Weights of a small GPT-style language model, trained from scratch on English Wikipedia: width 96, 4639 steps.
Each number is 200 + 30 x the weight over its row's rms, rounded and kept within 0 to 999. Layers, rows and columns count from 0. The size before them is the row's rms in percent of the matrix's.

# down: layer 5 MLP down (transposed), 512x96, rms 0.136, rows 286-331, columns 0-47
# gate: layer 5 MLP gate, 512x96, rms 0.177, rows 287-332, columns 0-47
# up: layer 5 MLP up, 512x96, rms 0.161, rows 287-332, columns 0-47
down286,100,250,229,180,205,130,187,222,211,203,185,212,223,159,222,182,216,173,251,91,199,221,194,179,174,225,247,195,189,211,186,167,218,224,176,172,195,226,229,193,193,208,198,235,199,173,234,202,176
gate287,129,138,203,199,194,227,190,175,174,230,165,219,152,210,163,178,251,204,229,151,221,219,210,194,221,182,181,179,234,168,203,206,196,190,206,168,207,139,173,213,182,173,219,192,164,234,180,255,182
up287,106,172,200,224,173,215,198,241,213,208,202,258,159,210,236,211,227,152,213,230,169,144,188,204,165,227,234,176,199,169,178,255,181,230,200,166,194,137,204,270,235,157,210,187,182,113,172,257,195
down287,100,209,209,217,168,148,197,216,191,211,194,164,208,193,213,228,143,206,180,272,152,236,219,229,220,202,183,259,168,189,206,208,198,248,208,221,204,250,207,204,181,207,186,167,237,232,162,161,221
gate288,100,216,244,207,224,227,161,174,234,204,219,254,185,216,227,231,183,174,218,216,223,216,192,168,220,208,228,214,211,221,188,207,244,170,219,206,204,193,252,162,161,167,197,185,216,258,257,182,230
up288,101,221,229,180,207,173,280,219,240,245,176,179,139,207,108,194,203,173,209,213,148,191,175,190,243,214,217,178,169,184,183,181,202,174,230,156,181,189,192,210,226,231,167,210,152,212,242,203,186
down288,102,218,184,157,228,248,202,225,185,236,235,188,149,232,205,233,242,157,156,243,189,214,204,221,185,166,186,223,160,158,201,166,198,177,251,180,243,217,202,192,226,234,207,202,204,219,235,162,227
gate289,104,202,160,228,167,192,249,221,165,196,226,187,196,204,181,232,209,252,174,201,199,159,127,162,248,201,222,198,160,181,151,211,211,227,204,194,146,210,208,175,167,166,209,191,160,226,247,183,196
up289,103,158,229,178,233,180,170,179,191,226,180,161,182,248,180,247,255,189,175,227,253,206,135,160,238,215,198,210,210,282,206,225,206,235,191,184,256,246,188,159,157,165,210,214,170,256,215,195,228
down289,098,184,217,188,200,239,241,230,273,201,195,275,173,235,183,168,206,176,226,185,219,211,198,223,210,202,154,210,187,157,208,212,216,165,153,208,173,171,170,149,214,228,231,226,244,207,183,175,236
gate290,100,196,177,238,215,184,217,192,182,233,198,187,227,138,179,164,197,224,234,228,206,227,246,159,183,216,157,239,209,170,181,138,196,151,287,193,209,179,228,195,189,183,208,226,182,199,217,223,162
up290,098,199,152,230,216,195,184,226,204,207,235,177,163,203,245,272,233,151,139,131,161,205,200,198,230,196,197,190,242,194,258,237,193,258,224,221,194,233,237,178,234,145,157,176,177,165,190,203,175
down290,100,195,190,197,196,213,249,251,263,226,176,191,163,242,188,132,177,169,213,169,210,146,164,242,238,188,238,166,179,217,222,274,155,213,163,165,202,233,156,234,148,183,134,219,201,207,188,219,237
gate291,091,238,189,198,196,194,202,181,230,182,187,152,204,221,212,192,98,204,208,231,240,227,202,163,256,161,221,129,239,269,211,213,205,208,209,193,237,188,201,212,220,181,170,181,206,187,211,185,204
up291,094,159,242,211,187,223,214,225,201,201,245,269,223,244,139,203,204,234,235,206,215,209,206,196,196,181,161,196,226,216,191,226,255,224,134,186,211,225,212,208,174,252,236,187,202,270,252,188,207
down291,103,233,230,173,185,210,205,214,219,230,234,242,168,159,224,138,170,194,225,171,202,216,219,152,205,157,199,172,224,210,263,185,222,238,171,258,235,191,168,206,197,224,202,199,147,184,216,159,200
gate292,111,192,234,219,227,195,212,190,231,215,207,148,199,169,179,193,242,216,208,178,184,176,164,218,235,246,151,202,231,235,207,232,188,183,201,162,180,195,186,173,187,207,215,216,223,208,185,260,191
up292,101,220,195,232,197,197,193,215,235,234,136,187,227,179,167,213,236,201,239,188,184,215,181,210,183,194,224,239,141,211,153,227,160,216,226,192,168,152,214,227,241,215,176,177,229,167,149,220,146
down292,097,181,196,222,258,190,153,217,195,219,259,187,239,196,202,240,262,233,187,233,208,247,203,198,229,183,197,214,195,221,150,204,194,234,232,201,216,244,278,207,170,166,220,212,204,146,249,191,152
gate293,102,192,189,191,179,202,238,177,227,148,199,181,153,193,195,229,179,182,189,198,174,198,176,190,174,140,220,212,184,263,133,282,197,219,133,189,237,198,184,232,183,205,245,205,199,178,161,178,186
up293,107,221,213,202,154,196,185,204,192,185,228,174,235,217,147,189,163,197,183,201,192,247,193,182,205,192,128,162,205,204,157,210,297,140,153,121,291,163,197,195,204,226,197,224,200,211,245,224,218
down293,104,186,220,226,236,183,228,181,199,159,203,178,235,198,164,143,198,196,223,191,169,245,149,172,174,155,168,195,192,241,178,199,180,186,228,205,201,168,181,234,155,202,255,212,177,167,198,214,164
gate294,111,259,214,209,132,191,229,199,176,221,166,219,171,234,208,197,159,189,225,153,246,251,180,201,208,169,213,211,216,211,194,217,216,197,144,212,182,171,242,209,265,227,200,220,148,136,207,172,182
up294,097,150,203,168,213,223,163,204,211,235,197,223,159,172,193,195,178,227,224,179,174,215,144,228,197,182,181,156,280,221,191,184,211,216,200,194,217,230,196,188,202,188,206,179,225,230,177,184,214
down294,102,213,207,160,202,213,177,158,179,207,258,128,237,198,176,186,161,241,252,202,205,161,228,191,178,161,193,190,209,261,183,181,185,191,195,194,171,191,164,198,223,237,204,177,195,199,131,183,167
gate295,113,179,223,231,191,234,193,146,224,178,193,151,148,155,171,213,222,223,200,215,189,152,202,200,152,239,173,217,152,165,160,219,214,184,189,190,180,185,229,184,135,170,196,152,184,191,181,183,203
up295,094,207,214,190,182,197,144,190,166,209,190,207,220,201,226,183,237,180,221,235,169,213,223,156,143,222,229,180,226,167,148,187,210,229,181,210,266,182,275,230,247,161,184,211,180,195,167,170,259
down295,101,139,170,197,214,182,201,217,152,190,196,259,216,191,203,201,178,170,226,197,193,152,122,186,216,233,176,209,203,220,214,236,233,226,217,153,213,209,241,213,206,180,203,203,229,194,206,175,208
gate296,097,203,162,230,189,192,173,208,191,201,185,214,213,153,240,185,218,240,203,238,198,209,221,213,194,218,158,194,175,226,180,250,243,181,217,166,152,119,218,173,204,210,211,153,110,200,213,155,145
up296,108,215,189,161,199,191,135,195,208,218,213,185,176,178,187,202,194,172,226,274,186,197,195,158,193,247,229,162,216,174,198,195,198,186,206,203,167,130,235,192,219,170,165,166,144,187,246,190,224
down296,109,206,220,200,185,236,170,190,224,188,201,250,230,200,256,228,172,211,211,199,185,221,177,192,199,157,185,217,192,167,120,153,148,213,188,226,220,175,239,233,173,176,270,186,142,178,190,168,207
gate297,100,180,241,239,177,207,249,175,178,203,170,225,206,238,199,228,219,237,196,167,245,206,177,207,229,168,209,171,231,172,171,163,216,228,174,148,231,182,187,161,155,226,170,209,186,257,166,172,170
up297,105,195,193,264,192,247,207,223,187,187,189,128,202,155,207,191,200,208,217,178,210,145,224,194,152,187,201,216,151,175,240,252,197,246,230,213,185,230,220,205,175,220,211,207,196,194,223,155,159
down297,101,189,205,193,162,211,225,177,149,161,201,232,230,191,218,210,143,206,157,267,215,203,191,188,220,206,206,182,170,236,259,162,209,192,195,158,204,224,219,178,246,222,215,190,193,187,213,205,240
gate298,093,230,242,197,217,236,147,215,192,142,234,208,187,228,220,242,190,251,169,217,245,205,185,175,144,164,209,193,200,192,226,149,141,198,179,189,207,260,169,186,225,232,199,198,153,191,179,180,191
up298,104,171,199,179,180,213,184,160,260,196,197,184,172,235,217,188,204,160,220,199,224,171,153,212,121,165,178,228,222,203,203,246,193,201,212,214,197,180,198,215,179,178,235,228,239,215,189,226,206
down298,104,186,207,201,164,162,184,187,221,219,233,170,223,210,206,215,233,168,215,193,166,215,182,209,180,169,186,199,239,173,180,223,228,229,184,179,199,177,205,243,198,120,211,240,151,274,190,202,185
gate299,095,208,226,220,183,215,211,187,145,216,209,168,224,260,177,227,215,179,208,198,150,161,225,226,245,218,237,189,176,228,176,212,183,119,156,219,189,214,165,237,225,144,196,211,219,189,227,223,213
up299,091,255,159,165,219,204,211,199,207,186,190,192,171,201,196,225,193,183,142,224,178,181,188,126,153,209,184,153,241,175,224,174,206,195,209,231,192,170,228,209,248,250,263,215,175,171,196,235,232
down299,095,198,187,212,201,199,152,182,204,216,209,242,171,257,194,210,172,226,206,193,185,228,214,191,196,182,192,193,176,190,189,218,206,205,216,182,150,216,187,168,216,243,162,246,191,165,198,187,205
gate300,100,273,202,204,211,166,189,179,179,166,163,211,166,176,187,202,143,174,210,196,220,233,233,167,217,154,157,161,236,242,228,267,193,141,176,205,155,218,193,199,224,166,190,222,241,203,219,214,191
up300,104,187,181,218,157,152,260,222,212,215,218,162,228,173,183,180,194,203,214,186,230,199,205,205,236,200,223,229,252,206,218,213,241,218,276,188,243,180,167,175,220,244,165,173,182,136,169,231,186
down300,094,226,162,222,164,191,220,244,165,222,192,181,131,188,214,223,205,211,192,223,231,166,201,190,229,189,166,205,190,162,244,217,195,275,195,179,299,213,154,161,263,193,187,200,230,192,208,202,205
gate301,091,160,222,176,159,197,181,209,223,191,225,145,221,224,195,173,183,180,205,189,234,229,193,235,192,207,231,195,187,171,213,193,200,134,215,161,254,235,201,151,136,204,186,196,143,232,179,184,233
up301,101,210,198,200,243,158,268,210,195,208,219,239,226,211,134,185,225,184,216,210,206,258,217,187,193,172,211,182,173,221,227,211,236,213,222,175,150,189,197,182,184,214,219,152,214,182,203,218,235
down301,101,184,231,186,204,161,195,156,250,213,238,189,216,225,185,232,167,200,152,214,203,234,195,157,233,212,171,202,163,226,168,176,214,148,150,244,169,225,151,181,92,209,206,177,172,213,194,178,233
gate302,096,189,192,195,239,183,167,162,183,182,201,157,174,251,212,217,235,184,230,202,217,165,167,201,184,155,209,187,220,269,225,179,228,177,172,188,202,206,234,253,220,180,253,226,168,195,221,220,190
up302,098,164,228,150,153,170,193,211,180,226,196,207,243,207,184,218,205,190,202,180,168,160,138,195,168,245,166,201,184,174,226,188,199,194,206,186,230,187,268,202,186,228,213,206,172,224,280,222,190
down302,099,154,210,194,134,189,204,165,148,178,166,178,202,177,170,187,197,220,205,252,163,155,221,204,230,217,181,203,182,225,221,234,232,208,196,189,132,232,188,229,216,181,218,188,202,158,205,183,195
gate303,099,191,158,224,147,215,185,184,197,196,276,197,177,193,188,183,212,173,218,212,223,199,217,191,198,184,232,202,197,235,237,202,216,204,157,169,208,261,186,177,215,206,208,181,180,141,186,176,213
up303,105,188,245,263,271,173,183,185,275,184,216,195,202,191,225,186,223,210,173,166,222,208,186,174,205,268,166,206,167,190,150,215,162,217,175,199,204,207,254,195,198,231,191,176,196,240,180,164,228
down303,103,204,220,207,244,194,179,163,216,177,179,185,248,218,209,144,201,182,165,181,255,240,211,169,242,242,206,199,162,130,175,181,137,128,175,127,241,210,205,231,168,190,209,233,202,181,202,173,202
gate304,094,244,202,239,194,147,220,223,152,191,194,203,184,174,190,182,232,190,236,183,222,151,192,192,181,203,169,202,214,207,174,195,178,208,195,241,189,180,226,214,150,172,161,147,136,244,212,194,168
up304,088,199,211,190,178,225,200,210,200,266,229,156,213,156,190,241,197,164,202,138,187,231,205,167,224,194,151,179,151,186,165,168,220,156,231,141,197,203,172,227,211,124,219,208,233,232,167,196,172
down304,091,193,235,215,184,165,172,222,232,227,171,206,214,191,225,207,159,164,181,174,197,220,179,181,168,218,188,189,212,178,197,223,171,211,179,201,195,216,228,192,199,205,223,202,220,157,226,197,251
gate305,099,245,151,248,245,224,216,167,190,210,257,218,188,239,194,218,290,186,214,174,212,238,222,211,234,206,209,194,130,244,189,247,167,242,216,166,178,216,206,134,231,211,153,222,203,193,241,119,222
up305,093,232,190,198,204,211,226,259,171,236,229,175,195,219,216,245,190,214,225,164,179,180,247,241,200,223,195,209,127,224,184,178,187,211,256,184,160,206,249,218,218,221,188,217,211,194,178,176,235
down305,097,179,247,207,199,202,262,195,206,182,188,186,167,174,193,216,218,190,242,230,200,172,190,254,211,151,217,144,238,199,218,101,150,228,176,202,221,262,211,195,221,220,203,224,187,190,204,176,248
gate306,107,202,159,144,183,251,216,182,229,240,256,208,232,210,189,220,166,205,194,218,201,210,202,221,143,192,267,186,180,166,213,213,174,216,199,222,162,223,210,180,210,211,196,238,165,208,181,210,212
up306,098,207,255,225,282,193,210,157,204,212,226,198,227,225,221,185,221,142,152,168,173,212,176,148,209,203,194,167,175,243,195,192,162,207,196,199,178,149,192,199,149,182,206,167,227,234,179,191,167
down306,101,207,228,207,172,187,273,190,212,199,168,213,197,177,182,249,241,168,123,181,182,218,182,143,174,156,223,215,218,156,228,211,230,193,249,223,205,187,182,277,207,213,176,197,211,192,172,192,213
gate307,103,188,191,194,216,156,198,180,233,216,175,166,197,180,215,169,185,217,200,153,166,199,195,191,204,241,197,176,251,206,164,215,179,164,200,213,220,248,187,237,210,204,178,174,226,243,230,204,216
up307,097,156,198,236,208,208,237,216,204,206,198,181,227,157,189,205,160,185,186,201,174,151,197,147,216,181,165,170,218,214,224,249,204,201,195,168,216,186,137,179,137,241,249,155,212,189,174,235,242
down307,104,197,229,222,267,225,224,196,181,217,206,197,208,188,181,230,280,177,237,174,235,157,203,255,256,220,196,184,167,217,211,200,146,221,235,146,188,182,194,188,209,180,223,176,169,225,201,207,142
gate308,106,216,232,263,137,226,202,216,221,207,218,202,218,171,157,220,187,217,208,214,239,197,209,188,176,197,218,212,198,208,192,116,229,205,234,197,211,227,225,179,242,114,228,219,170,163,196,182,215
up308,097,147,171,218,180,263,148,212,233,220,155,172,183,197,215,211,202,187,171,183,204,226,225,197,209,202,219,238,228,148,143,177,193,220,207,201,248,196,174,188,192,234,253,143,194,237,199,218,229
down308,099,183,207,224,167,264,253,172,258,200,184,241,187,178,138,145,200,198,209,222,263,172,226,204,238,193,251,216,151,179,178,211,208,185,218,248,222,213,211,206,208,184,199,243,188,186,186,144,183
gate309,097,213,250,223,223,183,196,183,154,169,175,187,169,193,238,201,180,225,155,251,145,243,210,244,211,145,172,227,217,214,223,214,224,206,148,284,189,164,178,203,186,164,222,212,173,188,184,181,194
up309,102,208,145,190,190,178,203,173,218,144,205,200,169,196,203,168,146,187,186,211,156,119,162,172,232,171,242,254,187,199,153,257,204,180,246,200,192,180,179,207,243,208,223,217,228,182,138,210,178
down309,103,276,232,261,191,232,286,235,221,214,203,175,245,234,183,222,179,183,171,200,203,190,208,188,197,226,131,200,211,154,195,207,188,216,233,182,220,203,188,179,181,174,144,221,203,241,171,157,207
gate310,110,226,184,199,200,143,199,161,174,221,186,180,204,215,193,202,166,236,203,192,213,155,231,104,224,183,178,197,205,238,215,229,188,207,240,192,209,185,204,246,155,208,224,198,220,197,210,241,163
up310,099,133,221,198,207,194,197,232,187,187,183,221,187,182,198,222,257,170,172,168,225,235,188,203,210,245,157,208,220,173,161,168,176,186,189,197,151,226,278,183,195,182,275,209,149,229,219,222,218
down310,098,177,223,190,175,252,226,252,163,181,173,201,196,173,234,153,199,173,239,164,197,179,231,210,242,201,180,238,227,245,260,238,251,162,187,179,208,222,223,174,236,241,143,235,242,192,214,213,255
gate311,105,202,209,153,210,180,200,228,199,162,177,177,222,197,248,196,199,256,184,146,199,237,170,209,231,182,211,197,210,205,179,155,161,194,177,182,178,157,217,137,216,210,236,162,147,202,184,239,225
up311,100,273,181,211,190,213,142,169,192,158,255,221,194,172,243,201,202,202,215,179,150,188,199,165,212,164,190,209,190,140,196,231,181,207,236,232,221,244,142,215,148,190,189,188,234,185,203,148,149
down311,101,244,216,236,232,211,185,216,260,180,196,213,214,188,169,233,230,234,259,193,187,198,197,182,250,199,170,190,138,210,197,175,187,218,234,114,155,215,158,173,232,187,132,199,223,224,178,247,184
gate312,099,239,204,197,167,167,211,244,228,215,222,235,199,221,156,195,164,218,156,196,213,168,208,202,156,178,236,212,178,224,202,191,198,203,220,210,195,203,257,231,202,184,207,177,183,198,173,170,221
up312,109,247,187,212,174,258,200,185,181,191,166,245,174,197,157,228,217,200,187,251,177,212,229,185,233,151,222,171,220,217,170,151,167,180,181,174,171,158,244,171,229,179,203,223,270,169,221,208,203
down312,102,208,228,176,179,196,214,192,191,197,213,245,211,193,189,208,224,220,225,191,157,275,181,224,205,186,227,160,192,215,142,218,163,192,161,210,201,231,169,238,180,233,213,208,155,148,159,184,148
gate313,109,181,180,241,197,229,192,220,195,246,220,236,180,190,171,228,166,215,229,167,221,187,178,204,172,156,177,182,178,179,144,249,241,182,248,178,234,210,214,155,228,171,145,225,176,229,156,172,214
up313,108,186,215,133,250,214,217,153,172,194,188,174,203,198,212,212,122,184,220,204,172,240,215,238,196,204,164,169,168,223,201,195,236,182,187,201,221,266,251,166,145,146,184,207,102,181,196,224,245
down313,105,223,222,180,189,186,203,207,218,157,210,195,195,209,179,207,208,175,211,218,178,158,212,286,222,236,201,200,172,206,217,185,215,218,182,197,124,154,189,226,229,225,261,193,192,211,217,187,171
gate314,089,179,190,187,238,200,187,175,233,186,176,220,147,215,232,121,227,170,200,158,171,258,193,191,212,165,246,215,199,226,189,161,188,169,207,179,181,198,190,217,197,229,207,180,208,212,177,136,228
up314,097,210,206,175,220,203,163,205,196,153,169,240,183,231,210,193,167,209,181,234,197,219,179,205,214,223,207,208,194,207,193,186,163,180,220,205,157,202,192,231,168,199,253,147,266,199,185,183,158
down314,099,190,216,207,260,176,207,162,166,179,157,177,189,184,170,219,181,196,247,186,170,248,173,191,181,197,198,197,186,197,207,190,203,187,228,224,228,188,198,222,189,124,225,201,240,191,253,154,236
gate315,104,197,207,179,233,187,232,216,202,215,179,207,231,215,202,215,189,195,222,190,196,152,199,194,197,213,287,224,206,166,171,224,218,231,175,254,204,173,174,228,237,172,241,248,171,217,189,187,182
up315,099,237,249,187,213,190,204,157,175,223,184,179,206,161,187,216,172,236,210,221,148,194,170,229,176,216,210,183,202,190,247,189,227,200,230,134,229,187,176,237,227,203,197,235,181,217,222,232,167
down315,102,230,225,228,192,179,183,221,195,192,200,152,198,161,204,166,193,211,225,246,153,160,259,168,160,197,222,230,185,160,221,155,170,187,156,211,209,280,196,217,252,237,177,224,146,229,209,214,137
gate316,095,162,167,198,167,211,191,200,161,156,225,163,210,147,212,246,229,206,205,232,197,131,216,225,129,125,202,165,192,167,231,188,227,241,186,186,167,189,200,205,203,217,142,119,220,214,184,201,229
up316,095,243,222,194,250,203,198,244,213,176,180,177,196,178,188,201,193,188,169,203,235,174,164,214,267,197,208,159,200,221,205,209,200,225,226,270,219,267,209,174,257,180,223,211,227,198,236,217,210
down316,100,225,220,219,180,245,157,202,208,221,153,213,199,227,237,206,189,140,216,210,246,275,191,213,223,230,166,208,157,224,175,185,261,177,195,210,239,177,139,206,184,170,227,202,196,224,224,212,272
gate317,095,191,203,225,173,190,250,156,184,175,202,218,187,179,219,251,258,253,231,197,202,204,211,124,182,235,227,213,235,221,239,140,206,151,235,128,156,212,189,201,220,248,159,222,185,208,194,215,202
up317,103,190,248,178,244,189,145,191,202,154,223,189,193,242,194,158,169,190,208,169,164,205,180,202,186,202,150,199,214,173,188,161,236,198,206,212,163,269,189,173,246,235,131,213,169,189,219,227,170
down317,100,233,222,249,234,198,255,198,214,180,210,212,203,248,189,185,246,217,161,162,198,230,211,189,212,222,238,184,217,235,205,197,194,160,176,180,166,230,245,207,143,159,195,162,186,198,210,276,186
gate318,109,160,211,180,242,217,212,230,203,211,207,196,148,243,228,121,181,188,214,195,195,208,245,258,239,165,218,195,254,228,230,186,213,218,220,205,225,215,250,238,215,244,217,228,219,199,221,188,161
up318,101,148,180,202,186,143,172,192,242,247,186,197,232,178,195,211,227,253,182,194,148,208,194,188,215,218,174,196,219,251,173,172,237,155,227,166,256,175,190,136,246,200,211,192,203,150,259,221,129
down318,097,229,233,204,238,173,260,248,236,239,225,191,195,238,200,136,206,192,197,222,228,236,190,222,252,205,256,180,239,126,193,175,240,190,208,219,218,211,230,202,201,196,157,210,225,153,220,192,234
gate319,090,273,186,184,229,256,198,174,217,167,242,165,239,188,202,187,211,201,203,194,207,212,136,197,183,232,189,175,212,194,170,165,267,180,170,227,168,210,166,177,170,214,243,183,169,209,216,206,226
up319,098,206,226,159,223,218,203,178,237,264,176,271,191,173,164,244,269,177,181,180,189,225,125,155,167,154,210,169,244,194,188,202,198,231,200,142,226,136,206,242,182,205,184,253,176,186,198,177,204
down319,092,259,196,213,151,190,219,248,216,220,217,234,185,233,167,251,204,187,182,205,163,183,166,164,183,218,205,227,268,173,212,177,197,216,154,180,195,201,182,288,126,231,130,185,185,213,197,204,227
gate320,097,183,164,144,214,192,192,177,226,168,195,160,213,239,222,192,244,215,185,238,186,207,243,230,230,200,241,201,161,199,231,223,231,209,231,221,223,213,209,199,202,228,182,128,151,163,197,174,201
up320,105,218,203,213,219,201,188,185,204,207,176,229,223,195,127,207,188,183,211,240,202,205,211,183,150,222,197,247,176,215,159,179,202,206,242,212,175,210,175,125,178,195,195,237,185,223,110,189,224
down320,101,214,162,211,179,204,208,166,165,161,205,207,188,228,193,247,176,192,191,210,189,206,218,184,138,214,223,217,194,147,193,148,227,241,189,168,227,216,194,191,266,208,200,257,226,208,178,206,233
gate321,096,176,197,222,158,225,126,209,211,190,225,183,209,237,256,235,190,196,196,206,208,205,175,164,217,144,189,204,162,214,207,154,181,216,165,212,154,190,199,273,221,197,203,134,167,179,177,188,217
up321,102,224,219,183,206,184,215,154,216,222,243,252,223,170,176,177,185,132,233,245,182,217,190,180,191,127,234,169,194,210,176,178,239,188,198,157,243,242,223,163,204,110,264,171,174,212,250,215,184
down321,107,231,166,205,216,224,160,219,170,198,198,174,157,223,199,200,201,193,214,217,184,228,228,170,225,162,156,172,260,182,193,185,156,251,174,206,179,174,146,227,174,224,198,155,163,184,194,197,186
gate322,099,193,169,174,222,240,168,213,180,179,181,177,256,198,154,220,176,228,197,187,199,169,201,170,247,161,201,217,138,161,250,166,237,232,211,210,141,197,198,181,172,175,224,162,157,208,231,211,239
up322,105,175,156,198,227,198,157,182,216,184,196,199,171,210,239,176,157,202,226,210,178,202,213,174,171,231,204,235,173,170,201,188,217,192,207,282,216,164,180,205,184,133,243,169,242,275,255,231,205
down322,108,188,170,169,181,181,119,195,177,176,201,195,213,173,236,248,221,148,156,144,150,188,202,214,192,194,259,215,178,266,162,190,214,199,238,177,217,194,188,163,164,188,234,228,224,175,230,224,220
gate323,096,202,267,202,246,205,155,158,193,201,166,235,200,209,164,221,177,212,210,160,256,209,160,193,162,174,210,213,250,199,242,185,213,233,179,241,242,163,212,169,195,211,237,254,187,183,130,228,215
up323,093,153,228,212,196,229,181,193,192,170,201,223,164,226,193,245,239,230,207,147,256,197,191,180,203,200,200,204,218,169,172,222,208,176,184,165,125,157,206,162,204,195,183,264,197,148,224,183,168
down323,100,141,199,239,160,232,143,245,203,214,192,261,199,223,237,193,194,186,227,198,175,213,201,277,212,207,168,218,221,172,229,254,212,246,204,201,181,151,160,225,180,154,217,187,200,245,219,187,176
gate324,100,212,142,168,207,231,211,154,204,173,232,257,193,205,155,227,154,240,214,196,253,189,230,173,179,208,156,214,184,243,156,162,220,251,153,200,144,197,182,191,242,171,193,165,191,194,223,177,151
up324,102,191,217,232,214,215,146,206,264,185,204,129,167,194,189,217,208,219,181,204,139,176,157,200,191,212,185,195,194,201,257,229,193,180,183,192,237,166,195,183,251,197,206,184,181,204,167,219,186
down324,103,232,186,221,181,251,184,143,198,212,224,159,253,202,234,229,177,164,249,198,157,236,217,237,231,220,268,179,201,215,240,267,202,229,205,139,226,224,194,238,207,203,207,196,206,243,203,216,185
gate325,096,173,203,146,230,200,138,224,217,262,231,209,187,193,219,165,166,210,205,220,259,226,224,149,192,197,180,167,217,219,213,193,253,191,152,209,190,240,277,224,185,171,211,210,193,207,241,127,200
up325,099,210,165,192,231,197,188,207,203,170,210,157,221,198,186,176,196,177,236,198,197,210,211,112,224,172,192,205,191,185,205,227,156,219,176,248,141,240,117,242,155,201,223,250,204,238,168,213,210
down325,096,186,184,135,255,192,213,256,227,246,219,192,231,225,186,160,196,229,220,159,260,234,204,222,193,182,185,194,160,284,196,251,175,185,135,224,150,177,166,174,180,192,238,214,171,247,166,166,196
gate326,098,158,159,211,205,232,245,194,253,190,213,227,183,189,218,177,223,175,223,256,208,274,203,168,147,211,228,233,223,258,209,209,233,177,239,195,189,219,206,215,250,182,248,165,194,179,185,146,184
up326,096,196,199,234,199,191,213,134,239,171,211,231,187,201,174,221,230,188,192,204,166,209,150,163,268,184,199,172,191,174,205,234,149,180,229,222,181,237,196,132,225,145,182,200,166,179,213,159,207
down326,094,186,167,199,189,174,214,177,204,211,189,210,201,152,217,194,207,157,231,173,180,234,220,202,187,195,146,172,201,190,210,221,202,212,208,193,221,177,149,146,191,122,198,178,157,179,200,247,161
gate327,108,192,244,158,175,185,199,181,220,131,223,201,137,160,189,209,237,183,214,201,197,185,205,210,217,209,205,124,201,230,156,152,212,165,191,183,165,230,183,206,163,101,209,243,180,239,183,214,172
up327,112,219,193,219,205,236,246,219,134,256,228,164,147,173,270,193,171,179,148,246,170,173,186,237,184,193,194,261,197,221,232,199,187,179,205,208,226,173,199,229,197,196,213,212,241,219,240,267,173
down327,110,232,201,243,224,214,206,233,185,224,212,201,180,184,192,201,189,269,164,177,146,185,236,215,189,250,201,241,233,154,264,209,206,202,239,180,203,185,243,243,147,256,215,139,227,160,247,220,213
gate328,106,213,171,237,232,185,172,163,184,255,196,199,186,160,195,250,210,192,225,187,153,166,201,200,181,203,220,152,170,215,171,210,231,183,181,181,185,169,221,227,224,193,204,188,233,199,190,173,168
up328,104,147,163,180,231,226,173,227,166,202,213,149,236,222,219,225,168,190,172,151,221,192,207,264,248,216,212,206,181,193,184,215,168,208,205,191,163,214,169,214,191,157,164,218,255,206,178,220,221
down328,101,209,195,231,181,217,250,210,160,188,232,165,158,198,189,164,172,209,185,195,199,164,234,196,238,214,171,214,182,189,190,199,170,206,179,231,210,202,188,254,197,184,207,217,192,242,160,188,180
gate329,090,232,215,183,235,197,155,214,215,172,148,207,197,178,175,152,168,168,167,236,256,211,264,164,194,249,146,209,180,261,183,209,184,146,240,207,250,214,194,189,151,167,226,216,219,238,200,149,168
up329,102,217,212,148,180,216,205,187,190,156,162,198,192,195,213,275,190,209,241,212,168,228,223,170,205,233,236,187,195,213,168,169,209,166,236,151,242,200,226,209,184,212,171,197,217,221,189,151,220
down329,102,230,201,257,246,212,130,186,237,179,167,177,186,213,176,190,202,178,227,213,215,195,189,168,235,191,251,241,216,180,180,103,247,146,230,216,227,153,195,201,186,196,215,177,169,199,211,228,223
gate330,091,206,198,200,221,197,220,171,197,157,187,195,149,175,168,165,170,229,214,237,212,179,154,229,244,217,225,169,194,251,234,198,220,222,222,228,255,194,142,207,239,196,223,190,198,158,237,159,189
up330,094,176,238,203,230,222,184,222,192,206,158,178,167,166,209,178,200,246,273,204,242,162,181,145,176,196,259,223,222,228,247,199,189,230,163,232,241,198,173,180,175,197,155,206,237,149,155,222,129
down330,098,228,180,219,187,222,205,192,244,241,256,214,219,189,204,183,229,184,163,226,211,222,217,200,214,170,185,196,164,182,136,171,158,177,185,206,186,154,203,176,240,222,232,235,210,232,150,198,159
gate331,094,194,225,213,180,179,202,232,225,193,250,132,166,165,158,246,180,196,192,181,213,174,223,241,218,213,268,195,190,205,194,246,207,171,134,200,206,213,242,235,208,213,202,239,250,180,219,211,247
up331,103,174,179,163,198,238,227,251,194,242,242,204,134,155,195,205,260,219,215,222,220,197,233,192,201,155,225,191,197,183,197,216,176,195,197,221,267,235,176,176,183,256,186,204,165,243,188,139,217
down331,102,189,200,173,195,210,186,124,174,234,186,167,215,180,196,212,193,236,196,208,178,164,195,205,231,178,230,189,217,223,224,206,177,203,235,152,210,218,202,170,202,206,145,175,180,190,229,174,171
gate332,093,213,165,234,183,226,198,139,227,142,198,157,172,200,230,202,212,145,208,197,218,209,179,251,193,172,200,277,193,215,198,210,186,215,226,189,226,218,135,196,223,176,264,145,158,189,192,117,157
up332,106,201,148,220,230,249,235,166,152,262,171,188,177,175,211,262,289,169,155,239,242,228,219,253,186,193,202,198,223,174,221,197,223,190,206,192,189,168,176,197,202,203,244,176,184,180,193,201,225